config.yaml
n_layer: 14
d_model: 128
n_head: 2
n_kv_head: 2
head_dim: 64
d_mlp: 320
vocab_size: 8192
activation: "swiglu"
norm: "rmsnorm"
norm_place: "pre"
norm_eps: 1e-06
positions: "rope"
rope_base: 10000.0
rope_fraction: 1.0
qk_norm: false
attn_scale: 0.125
bias: "none"
tie_embeddings: false
parallel_block: false
init: "uniform"
init_std_qkv: 0.0692
init_std_o: 0.0
init_std_up: 0.0692
init_std_down: 0.0
optimizer: "soap_variant"
lr: 0.00516
beta1: 0.95
beta2: 0.99
weight_decay: 0.037
lr_head: 0.00792
grad_clip: 1.0
warmup_steps: 200
schedule: "wsd"
decay_fraction: 0.894
decay_shape: "linear"
final_lr_fraction: 0.05
batch_tokens: [8192, 16384, 24576]
seq_len: 512
doc_mask: true
train_tokens: 90830000
steps: 6064
dataset: "wikipedia_en"
Each number is 500 + 40 x the weight over its row's rms, rounded and kept within 0 to 999. Layers, rows and columns count from 0. Numbers have three digits each. The size before them is the row's rms in percent of the matrix's.

# layer 10 MLP up, 320x128, rms 0.25, rows 166-173, columns 0-127
101:509509483468412553546493527517480480513418515476498482458469461480487476449492488477549501498466483484499517498484481497526415536552525501540620492477413511548555543516519508485579435482569463518535518492483464536494525532503537558550480444486436510556478475496555524515554551469526475506496553489477593516470513442558457366481613528462441486526492528508502562488534525521505524510485
111:536513463488523416497529467481500521520592441405506485495484498419502538506517549448492515534510577475471489473440523516443493549514512557499433483513493547531464514438533509482503498502472565507468526550473402474588522493550494489480532494448475532461518403517579515416492548506531497558522536520504454530497427488458523600491501556525463507514569535542437482525427518498497481537523
097:473486490505467509490444560518570493457450450542499523463464494466491471506419528473457447514472510460427502532530553488541454546572529500614454493447494494483550497503475447483528511515458530547518489572508502514553449464483448446452478521427490540553503533565530492530452494501450530450496495463468587562432597580469523520488533532490523544508484538432475535414502498437487477510503
101:491513560522541469473504499496465474429442496499522494491485461449540538487472530479452420492507473503565538537458508521471483500541484494501488506553448534439483405434487543518443467489485530522511490589482586480521461542463473540442466503467426446518488490458494505510551447534461453486551522472492463444565454507521538522629470523548507501428423519470561574558497500586487476523492
094:455516518577505465473488501515537494490406433474557515482496482525477522454534494537435474547535455538554477476573485450468528550459541576533406477434521488554506548519465509446445404520488494500561530507522507423465528521470592405425485448502561556535508478549506493542489536507430475483515488562493520516494459513505496473434484500455487491560503452509534512527463518518493480421469
095:545519491504554460515465566530521479549452484492529536565474534491508463465554488526438478504478474505413566469448474472511501493471499573487477475547501509459538502592488458538524397509496538472480398528467484480463529446462432432478389440506586488538551523491499507509513478530509488500493542490419443526503507597507441475450449534459562511501526476434511508448537511484486503464480
096:494489564515528506449504437494450573494562483547453532447471510540528466565470593433541430486499483480544449569510528502474492498437509477528511485506392497575435505532503596436491478592450443486560560548478529509516531511488500497526496487474457507518487523465464499514482462430515521476521515511508464525508496497542423480522515566529434458487507503518541508493594523451416527470538
099:522520508505546443520489486479468506457545510506469453536455559429441477450503431472499452531478542513546390489512456471444493519493496540542468432524473514616511536521567505530455531507544538532541558501480468534527448547542513484521476561487554471519551604494520465537501469484468528496470522517507530496562560517468504544520449553450503511472526605490452506541450462513498433570438
# layer 10 MLP down (transposed), 320x128, rms 0.245, rows 166-172, columns 0-127
096:450563484561494552537547484464575474490429531576524450524436484517415471589479481550483522478486493419492434562480432508538505472576488505464528534405521499444490546490504457459526483544534559531516557491464482479535536464520515497480547478534567520556531471478511503569472569560509480549517475482497458539557508524475477458511537490534526515515546473529511458472500501464547516601557
108:413466478479439429508505468479582539600535501485527442465512490502485511523489552464471490498519474529542485468494513482470531511444603524536468392429476556505433412459506514508458515461508512472487465509503458432489540462520528524498522517555503496492493491572498454496501488530564449456462458495500484504573486584550509412465474435508561513506512592461484466517496461468466490503568
108:527504464420513570529513439448469457538467549494513481493499523543558511478575501495481556478555465495523474458474466501475445469502409539490518491480537523514453515474423458517477490467457463533470580467498498546498476546489554460468470473505541559495525421534555493520523482596467565497560505451520463503540471527538536552402479488490491431500589421532511478585520483535534509571479
105:485496466548430488514516528475576532587494468509510426523461521430527543395465540510505478473439448507558435497506521554512559442466574542489441520522477583388432458522541511519535498482479467438487517496522506455502488505510480493502503463538523501506524489576465460466564422509438455463492493473440512501484518431471517537557511532530493498469475456504568504521587490499445487508544
098:524475474519531493461417472544536460530474532470508488508557531514644507509508519501505426471487451498524500493460537501490587533425535519460427518431468443460571535540459500517514468538505464475561543437556530441505518563447529488459494476574472428531544491504466485561532408475536515485480499586528447510494542535484544474556543517495499495505511558565514464469440455495495509518498
100:495495502542479461481525466464538491531476453533511501479462520503580511494487505629483554538514537443527468455450463533471509491505493513590515573513588492491506437551544458552483544561456556499491469456512511512501515505508498481570595576514469516497521473577493509437472561498516547479513507496548492548511504453501498539450462470450500469456540456478465541588580411473461545484437
097:545538441554476477437498534543466480501511549484531444460478578602484510515597542527517539418516474541486517499501495479529469471483484460498482450455522513471562520553530530544460504526504459559492484472482510501419519551563549520487527492498484506487438540529566517521487528574569491475474514488555507563568455525570530531489530525520493464552563548558486532441474470396437513482563
# layer 10 MLP gate, 320x128, rms 0.262, rows 167-173, columns 0-127
113:543489520503512514469502497530514447478522451453493533518519511495568492478559467529438508469450436537450452480444428493552463444531502566543521426523510521530525507498524540529406569540530428480539461508445429531566486530509497486466432442506488531454512534495464493535504571593462482442492467472417531519480514477548480476530524420499578477539493475428452510525558465553437496504536
097:478464524519557494495526514495470473554599533505570531470498509489512503515551505497516508482477524513479501427503496486530595448537517555463570539508547533549512530485577503498443486439550540499433567491499492423487570525462444450477476442596500518483461438496448501478480501528523511546571526450509411529496523508620567449466563501524514499521500445461496473523483496560527539551477
100:496516452484481501477566455530499504541448473486530481580473537513492480394509497531549449464448502539566524484527540498516475412528511506467477477576510501427520546546526451499609464438476469492451481538553447475497491458505531457469516493429467450496465471523560459550489519474419477484479495446433527520467462439503477495547429576501494519520483525480459561417478467475425557489488
100:566466492484478535471523487550484470496537564457493492542498518539474431513528503440538551512552488452509491485554494588518595499421391450518522467513444440552484469426529471507507517535541445490486503483509511517512457554464515469521555530453444435435498457508512466419458585547501460533536480457450458511483472541529452487548482537533533481498512450464579470585470553500528510472481
103:517516464542458500521509445500490498463504515486578451463486496468441472536499422461497458462500498533449495456594548444451488407609471496466475451513542522492448531504525491496471476480498491493483468498539453586475493530529532530531465447483401440490505500503474502464459501589509423498504443487491466564417543483525499578523531541503494491484499448549423555488570538553556498463483
098:543485445526437482539514553528550450494475512563472501470478546510464525459529463499467510442490549486507458404549504478479535522553505531498475452483504496437511533473512524523454539476475408499498512463464526570511526493514608507521570482555539489517414510452484514512538467548421564586495507449477411467524452473501453421561497484468569482517461553483441573487538534486455487520479
097:505497483456485442510524487460480497456539484538528563491453552487508497537429455566505560491470560529547487490573446521513531478435519425509465501473543431530502505437482567460484504509511507442565566516397502489444474447490495487488518543469465493484509511478509575581533563546454492534572541474592469570533506477507403534520522553493487471454510459495410468530481518464459479485485